Weights of a small transformer language model: biases.
Each number is 128 + 32 x the weight over its row's rms, rounded and kept within 0 to 255. Layers, rows and columns count from 0. Numbers have three digits each. The size before them is the row's rms in percent of the matrix's.

# down: layer 3 MLP down (transposed), 384x96, rms 0.0515, rows 347-383, columns 0-95
# up: layer 3 MLP up, 384x96, rms 0.179, rows 348-383, columns 0-95
down347 077:147110165095117110126112140153117113073135059191129148080078172126165088144198142131131079083111119070169094115187113158151139124131110172149153103130111088091167101175141097093195145070139100154126186121080113099114158127141099090192144110146133128128096158121186143137111107081161139156
up348 111:137158086147149113144068100119164081179171090165107116128109196133159136090101155160142102106047157107129122110129134108134122199158154124107124088177110163190165157103125135110126093128092091137066162125132080101143138183132122103114143130144155050108111168118144075115151178084086162171
down348 094:123146083139103146104078149125164149111150069134117155116137156088157138073165097078137119126090080102187138069097098127106202156095194124162115113169132111099107059118092188124170118136148077135146133137119148141106156139156163177097150144115127105089146156243134145151098106127127145144
up349 098:111152080093078124149077094155138138134121102097144144053130072203178116129124120144144182120120163124081131115150163168139163133153091108078109069171183179112120093131113121140152121094181137085116143089119119150121188113100055110174140123115130203118092111111124096119122133160164164180
down349 101:128169129119122146139138111109150112185113043105142110163097161118194169124143090175101143126147140145138109141085162106127122179151060111187158163123072096089136103144164103087133167141090080142102120141159200086167141164129089142105111100079078099135189150147117146133105113160159144057
up350 103:124086164121185149100145111129174180186083163150174135089146119104148104084125117156142137084145119122151092188154170127123175130144135134126139137101150100111083138150161137149105104140167075182148151134086178104074155136116111124088107066121135169065124085134121116080150084161122050053
down350 102:113159140129167167133103110138128126087046138127139152130122176142154083161135131139159170118033088147157153093113137120110164098100169118107131139111112114150199094090144133134084148082087169089149086126099109116165113157086088133100180168142119135103171189147147070109140184160142073187
up351 093:086128207128144196095170141136127056127107133172094128166090117121094150192055127134104081102150112133142099108142217102141123157139108090108126133141120067127155137114131151125147118136066105094114120124150187196134105125135118090096111122181163103118133176109056148155161107128103169111
down351 092:128078114164118206155077119080143078124173087176183116161071110151150203133136099110072106178111116161179060140190178131111090147164156133117106133162130161149159122109063157107105142087086107126115104126116148123147127157126078156101127167092097116119165135099113123161140079148135150132
up352 089:139114150146184194112127147122141135134148094169122128144140094056148087050153121107074120107138137130144137086109113162103131121131104153095167108099159119150150125126126191151098084183096114208145158127145089109124135105130093104149133160124119196134110218118057094069111122147082135185
down352 093:089108088089117121145110089185103122112152109063137114096165152150102082197084152134046143133149174192118072126129192103121117145099127117167175143134140118156134147139147168115129134090120110145134194165166125157147116158138101138133095130129148135058142074110159117152088057161127129200
up353 102:143106125114172065108108122151101107123161113142192135102144124070073068094102102109140140178117134082141079182100183142137043106131101100132099145086137149124145112164154113116180125066112138188136095149181124099106166191103174146141141165129149146103191093111131157124108153186136148125
down353 109:120125067109136098134135119130128162096143142106186194128140134068108110176107109172107137100175127087185131168106177143157107090099089118128095129157104154094080098157136148078130053173083171182153097148186141103112131147103072116129135135182125136121146063071126151171125117191122130142
up354 098:127137152156147107150092090096136099084151111160118190128174119094145087135128091114068090101109150174184123104067120119181164111147132141144088153096116162105153134122118148113090045172195058138175101135112122093107160149104121106106134102146111123211174127152164094114140107154150102194
down354 089:159178180141121074128201161106125135150108194147186122116135074188045087154153082147145126184175157118173099111099125101107095185123130145114142170088075172150112113076090152198142132116113117076085166105159127123132151118124106154151093119122118126130114113098105123125127169122127078110
up355 109:139151136125131132053143132158179189043147079118155134109159135147183110082133166115134151155130091101141129063136049150098134135105179159122101105145145111074155160147144081094181119124105125113094108146156144123186120090150135104126177097142112126138175083138176105135094078176169103174
down355 084:094119099134175129196105118126093077207134182103109123146091097128067113191117082158102094138127161164108101181122176127166118111140084110139160162150123139199104090096107167140051167119145155131146146110123144126107138181114129125159079155119123111109095175097072173111162170111095134097
up356 105:124191155109140098196119138170156132090122098147164157112088105146181136071120147141136097163095117119133116078079085155098162098103108125105130038177123114070162175145127109091164083146131129077118080167125132135172102104125113145153132141160082134148159129160128055160105111163203138155
down356 096:110133104160134135145132128081125082163121156055118141108152095114055107200145113102145161160136187153082136121138145102101083115177062173171116185112154097105151096070146123088117181151125139161141188145088155133138166160106121099120109115099189121115147171105150177095106182092107100107
up357 083:201143145159142127063100096153143151126119116087104119135169088105097131154204083189133153153189150108145129152091089153180141101143154118089147137152051097112128153162100090122094127152147130154115081128112154215075152141137165138130073138089128126129152190076121106102105160108083138138
down357 087:103167148123161098142157132167122179086096116129157081155125153107091176152160144179079094090142130130158071130147115102105127144133134143090158131108148154128176095120108160102185171137134118086094080116129178144121118144148156048118114139179109085126119171122141087174040039080116149148
up358 091:152167139084132149111108125194108073113170159173106112187162143152101147131088097124133074151155114089106070092111194132119087099166141140142151145137151166046158196146106164138133122134156160102138069148093104111116135203143165125146159115180134155097108086109099126141093108143063151098
down358 093:112158152157093182132126097126119118130149146123112124088156080099131157072102136051151131127158141096108148169098150161162127135161136157125164141129131111128146152101097108157100085130105169162179053161183115187117074042103100162100105167103076155147092112159167075133120186184118113102
up359 105:123135104146120139205124152143145153155152126145149132111144026088100111123126193153108132158118080089080194185160135105101092128177165110120104116129123072129108160135156108117083112138192160089131135145086177160074115160088105131087115134093119055144104150123123170167098147141132160182
down359 105:126146128102112137183094114152102114120158163116179123111122072086110133138116207154117124206119106096089124154074146112121104174126166125140067118138146087171132146108115193042106146190136141101130108152118169069097147120130080114065141146096115039139110159129123131183140136112135122160
up360 103:112135131159202096126151161168143114088127079138163060123201100124166131058179115078125195091151164151124125092194089121181171130105128131116111153124124097112107116113148121141093143152106117150102186106108140087093128101066186127069188173104137135100165149083140145127123121151142128123
down360 100:127125136129124134101150129116077094088137155180133145110171124126131085083142140096154147121106139128107148180065188153119187100130130094114162171129112103113093091147127180157120202066104149068116149123177168078125198111177151141193161131126144118134078102098110077126074141105139105067
up361 113:106119120137132115112136185128157229106124123130108142162213116094092112112153070142107128125157158131134110128107135145149152086141118085184125143094128098112080134111129114085088059200152093080124136163151176133140118164095182168121146085169126110147116145054104112088162108191167125107
down361 101:174102135130109053051127069151103095079061199133122120096157060110150161122145119153113086169156132109096142130098095189128117143116143146095134156103144094188096154105163112118102082138149115149151131194145150150174134109110181145174155118146081107161106175074129106122138125170096146119
up362 084:120142130158130148071111171167167095126138112126114105169128146120216098205072120104118148170129052123148102152083073126087116085144127146124183106087140101086114093161170155146120094168106151143121143126111156147113156066157153142136143181088124145098139110128142117089176131193169059143
down362 086:089201173144161135074081180100127155142104090129188139102132152097151158153122086171103116073094115145165088159163078180086145100081129212094137106137118119137120125109191137142174134122165110157128106093131109132127124103132152081132113126089128116203138161119119171073107155081121121078
up363 111:140116151143143162063172177147135093159215128157058131126109179111109100135166071172149146110145135090109156142127159118128096106141103120118116097123122138097109167155162118158097149077031142151084127162161147092123181108156130113131136137124087084073127201156101126132106136121070160183
down363 112:156111124115180196161145107091118113183210166102130092127136155174068070119148088145155154109146159198081168125120139113067152110092137133095137118127142175126107101168134108078174105156085108138109133156105123086146156123191114126105112161192096115082127068163111110154142104099084128128
up364 119:066103148127151171060110063146120088168083063127153145127166100125098125106143161097106143155163078119140132096142105100151118147157150110117091133066119118121102195114139102106142184087138167159145214160043147177155127106135200132112147123128171105128117134117177117137130129091153098156
down364 103:106161141153104135155151102217137133178137150146146089155150144127090113078161106142108131114024152109137050153147139174158100064122154104081128167153114159127112093130104072142151163119091187154163120117195156146180127116104137071108132112160116113091172103101133118105109162082141104109
up365 115:156136102077171161155193114132128107117103129133089092146124200079175130079178160162131080111185140105177121149083172121092115135112162116133115143140146107113090090151110121154128081218150148158072110134137088097176086133124165080157157140140147111103101144087095066129130147189108139100
down365 118:097188108111134149113194059171091131123106101111109079115108217121171161080132176143130118091133121139142166122114137108067129163087149181098112126131079136143073103154123167173157164154147152107089133161104116145122149103188122116136140141133056068113125179116123068147097130184142117114
up366 111:155134120121113095122159101183150119190126125147120105124110148167135112085190083078105106144163145124135083153142078114137058090100154197052165116103156109083144148178105118169143075169092102123118068120117125129150153144140123163165114194077148105127123148164133101139173116166087087186
down366 110:150173188103150081142151098101142122160152155064134102151128167169090122096172085136121114132097148116089125129099103140161057078103161172073170174083152078152137125171161153162122094137091103152156083109121093122135168138138068168080151111094115048149167146152126112137175125136165113163
up367 085:160143076153151126172161140180116165192156159125199130149077155047133086113098113187113146158139137137099157095182140098150105107110088122114154129066135167125094113110142149127088136193147087094095113156103127118077111194093087148109152094136162094156102136096150128127094106072180127134
down367 092:142070081189126147146108157122144158114173128085180098159140129124111079100076131147153144060179144158082112123178133072169136153113138123167151147129081148126129134133106091128132135188146146176069138173109149098089143114071090155133159141128136055126127096123122188078067121173120094161
up368 115:158103077055095106157150129111160104085117144148128112129110168154126215116168116201175113116163155121151126138162175105145115101091091110154151130158135122105104192149136073133091109067173145129154182107107150096146141095122120135103099093084133110139095104102118217112138188115128121195
down368 112:113134142088121090159183155119205071118128118124134090128096107178128193149098130161148121104156103132135131091156175078148161053115094131168161142181089116097101116109159110160053130092153117086118192115161130149119081140112172125183089138134077107088126101130122171118104193124139152159
up369 089:172196111154141215111176148180150087142130104119121126113122091088099123107114118178078135146092167161123067128132167090143109131102152154107156178046128111085100104069109130128129147083192126148123115103126175117108163092124118103120174151155179132181131101122095138126153163113051126147
down369 075:152079123114115144151138161125156162120144091180117111135037116068142090163121154128140144152169108167167144069120196132118088139088098165163141140121153071094168128047106144163116111148174083168118169112200147133090110108138143143127078127145121124132130104111148189104151073091097097162
up370 105:159092164159111142139155160093137171122075103150122127129133063080160073121147116106117181116129091087086155133152189096117160102155144132148119168061072137094193125094151077139137103120199148113156110142105129098157171044113125175154124153126147121068068151129129139099176151153131152111
down370 098:083138109110072145129130176101124174149114114123109174132096114148082116171138132195100128147127092149164175138150146123116109156139126119132123159168176139182126135124163168130070087054105124206205097115135131163087119125116093092060203129053101127112100159101108139150110125145140127078
up371 119:222126092143127136081090080118135118138094103169145118109113100114063083169093165117155125188193122139086146081108154131133112139114101198156111173091087117142135127084190076175136172121136129109099134116145146116185146148168154112102124167094111128115193146106114147086098129096158120185
down371 102:185105102168073127100155103199159155185143116132135099114145149100091087117086165118197103161147106161125207071089186128139119119152111147130117176069098116086102113145161119157148127148122107158108151146081088081143164130102087098086136130137122155166139101134068131115135047145107102154
up372 101:151132125157110153122179051158134136139099125125152108090097116128105075157083135124171129118170132118143106086115166176130113075158118230139141120098146089118105115138180065136135174131109122096132145133154179107187118073162135170178130098038108133110148154087112086153175157135104087125
down372 094:158106135068178104131104153139110139118147182089171120128105107131181151147137179122088092135087061165098133103094082158130118147098154141190118133125215134108075151132169134180172135121151105152143149069100076149097213132131138142133077089122134073116084140128146140138072121094160114149
up373 107:099166126157146195073109127127097139181132096144123125115136056180138090117065201087169156144114137167088113109098158109184119122130089144101132134108146137120115119094177123137154183195135055067114113127104077132184153112189154166123124151098130123119143120063138100135116142167100110150
down373 102:195130132142143091155112083109129063128130095117108133125175161099120173125107053180105108183105130169096108119146181126123152176112174098114138139123108099141065084067115133181123143160120174188058147093117112142085153123065105114089157146156130102117103155112145135167162140162120146195
up374 123:068131116075065142174183054177140110154135116139176144055202158153161151107124160150142181091117120144139158126136173105163096084131083075117128022094117135146131116125132145136116167157111183156150158166138130120129073116148136115099091122126101143117160155110109093126098102156148130152
down374 117:059088084139151147133129058137111149156145144130157156053129121140119134119147151135128129115106180180171084153152147084147116068116092111127149090074112128155086106123030155089172171206122201118138124178151158131121150135180125128141124153161080117090125143120152131121124149097089106166
up375 100:154173112164099093111143132131101142176176104114125132103078130138110122106122124091137117140134121144063204117162121143158125119143111159095087122113173167156133037124155111106197199067129089176088126119180156131081163151106132099157100174086117076103165158147131101105075114175142167132
down375 092:127134127167132112094113077098110174123200132112080145132122137083146155164159146111102107105082163154116164102128139132116147126147072176099080126104164117161191084137146175105170166105106097157086051089148119100084201151163114129139094128104138099179091109208131157113115118159150155179
up376 087:108167184105135131093157126125096145126074109103100134169098154157115112168092134096151155110117110129129138102170118156165074064105123139120146127084175117142067096148123159182200086174158065133184117207118149123123145077132090158158128112055152075122123163117090166099138142166130157155
down376 091:196077122180140100067150163091172122100154120140163127170149169162142102129125132085130098122113137166130113122098087125162157100141152170110059125125127123141138103143151088058157184119103058145172142082140123171136107175082080198111139152144104137166115146153101067141156091115157088084
up377 121:123130127089126160120040095105195190153127092148142133128137117111142086110103150100098080100123114168101163138130186113134146158157064136089138132087080150145114138167159097126142175142119161168120110114079098127197098152199143148109190122179087123114073132140113069135170115123169080144
down377 113:129109068164125104104108087104174173091093143146128124141129143172112127120112106118079074125111145117107130133125131110133114135116107137134175185082054127162090130124107121178094142135129206120062123114104096115196128170089078209084176137114097101161170101150087162144166163185158140160
up378 086:066156172147128126133084137139121172194117089135110127126159050191082131108136120110097088171138095140091180123161095149131142146122099088195126129137124094154099140159171156119156109099134115071146085152181105112103093177162152155098076140108173103169073139177134101115135150169080132082
down378 090:087149112061109240106128062090128104124152163105085090176123146098197133109061154109159168200107137138064112074111085146115110146127180120182102147144161126151160129130148177163145134127097152123118147121151092115099147137121072107109162127147124143092153126154107132145131098129122100182
up379 112:160096153153144133157118131103076076095121072124184077159148125158109121085163175062120158132072174149143117133149163153171133165132114122106149068141142133091112112121183078148104071143181085120101133185080104120106109125136175106095133164072077150135167126135154124178105175120138100188
down379 118:161120127098126054079159135138094083096147114116169135125108089137122158111121152119144129096094132166101199085135115149112165171121137151166148153115139089147084194161130050114131130145116083130119085158149189192146116157132185114081124118147096080080132066144181122156182124063148119140
up380 097:157171114126130086088047128116134112133142089157161149107061124143187164091101147075147122152105101073169176159117091204119107136142108087119132127079183143136148133173157080142167091130131159120116157102064163101132154129101159173124150115100182154099148117087130066121160159125172096152
down380 108:118142113146112176146052143099109136144157129164113180177052048154141148125097084138096148119183108108180121140146086121092092117196126149132129126104124144142126159070140156150150100075153184169101108103062183104141103153116105088156166176114128104102131095124069149091117129132138173150
up381 095:124107188154179128119092164111132104197160140110142152169105128063149180071171154116141188168142125166127112095107083113127138141154086112105090121156067060131155164171059098101128065153132100100131111143141152086094112116152136197152073151106157092126095098131159124116151109129104168152
down381 081:052192170144134120134105083166156138111142151166086135120072117118124126064159156110138166126175083113142141109139162144155131152176095123102118085078079143138109101147125067115133041142199147093115124124121096171121178144173172151162071166083142142110113098090189136131121112124098116156
up382 097:149150141115125131142015082132115161111070133149149150106170149136147091128103118123145104166100159141072086118124136114130164150094106133081120150113094123143212160115132114144160140136164189178082127166139088083146123128202115132131131149162156130125123114139049120055166082157076104119
down382 099:094178104172119130147166100139082201108159176097161111097133108134091100180195133169075115101137110061140108138108156119125101114158156112206136162072154144151143092144097114165125108140123114182116155054086118093169148178110146153105147086130112154167173106116090117126150111093077112104
up383 105:161135112144163154109195160163187089142109107161124155124117108063144052142135075181099143108100153113102135091106130134102110148166133131062102111125121081138140113168148097137175101167084164111155130129194125168105134104146127072141174130172089114132080080132187115111173162142050148119
down383 102:169112115075100102157140075110094134121064167125090088143157113102134184180136156120114106104110136125166199146108094087129173102124122132134156126115129123098207119187156188164090147166160149113118106134090119075142102160138126109150111148113223111108151109114092153093086144064147114183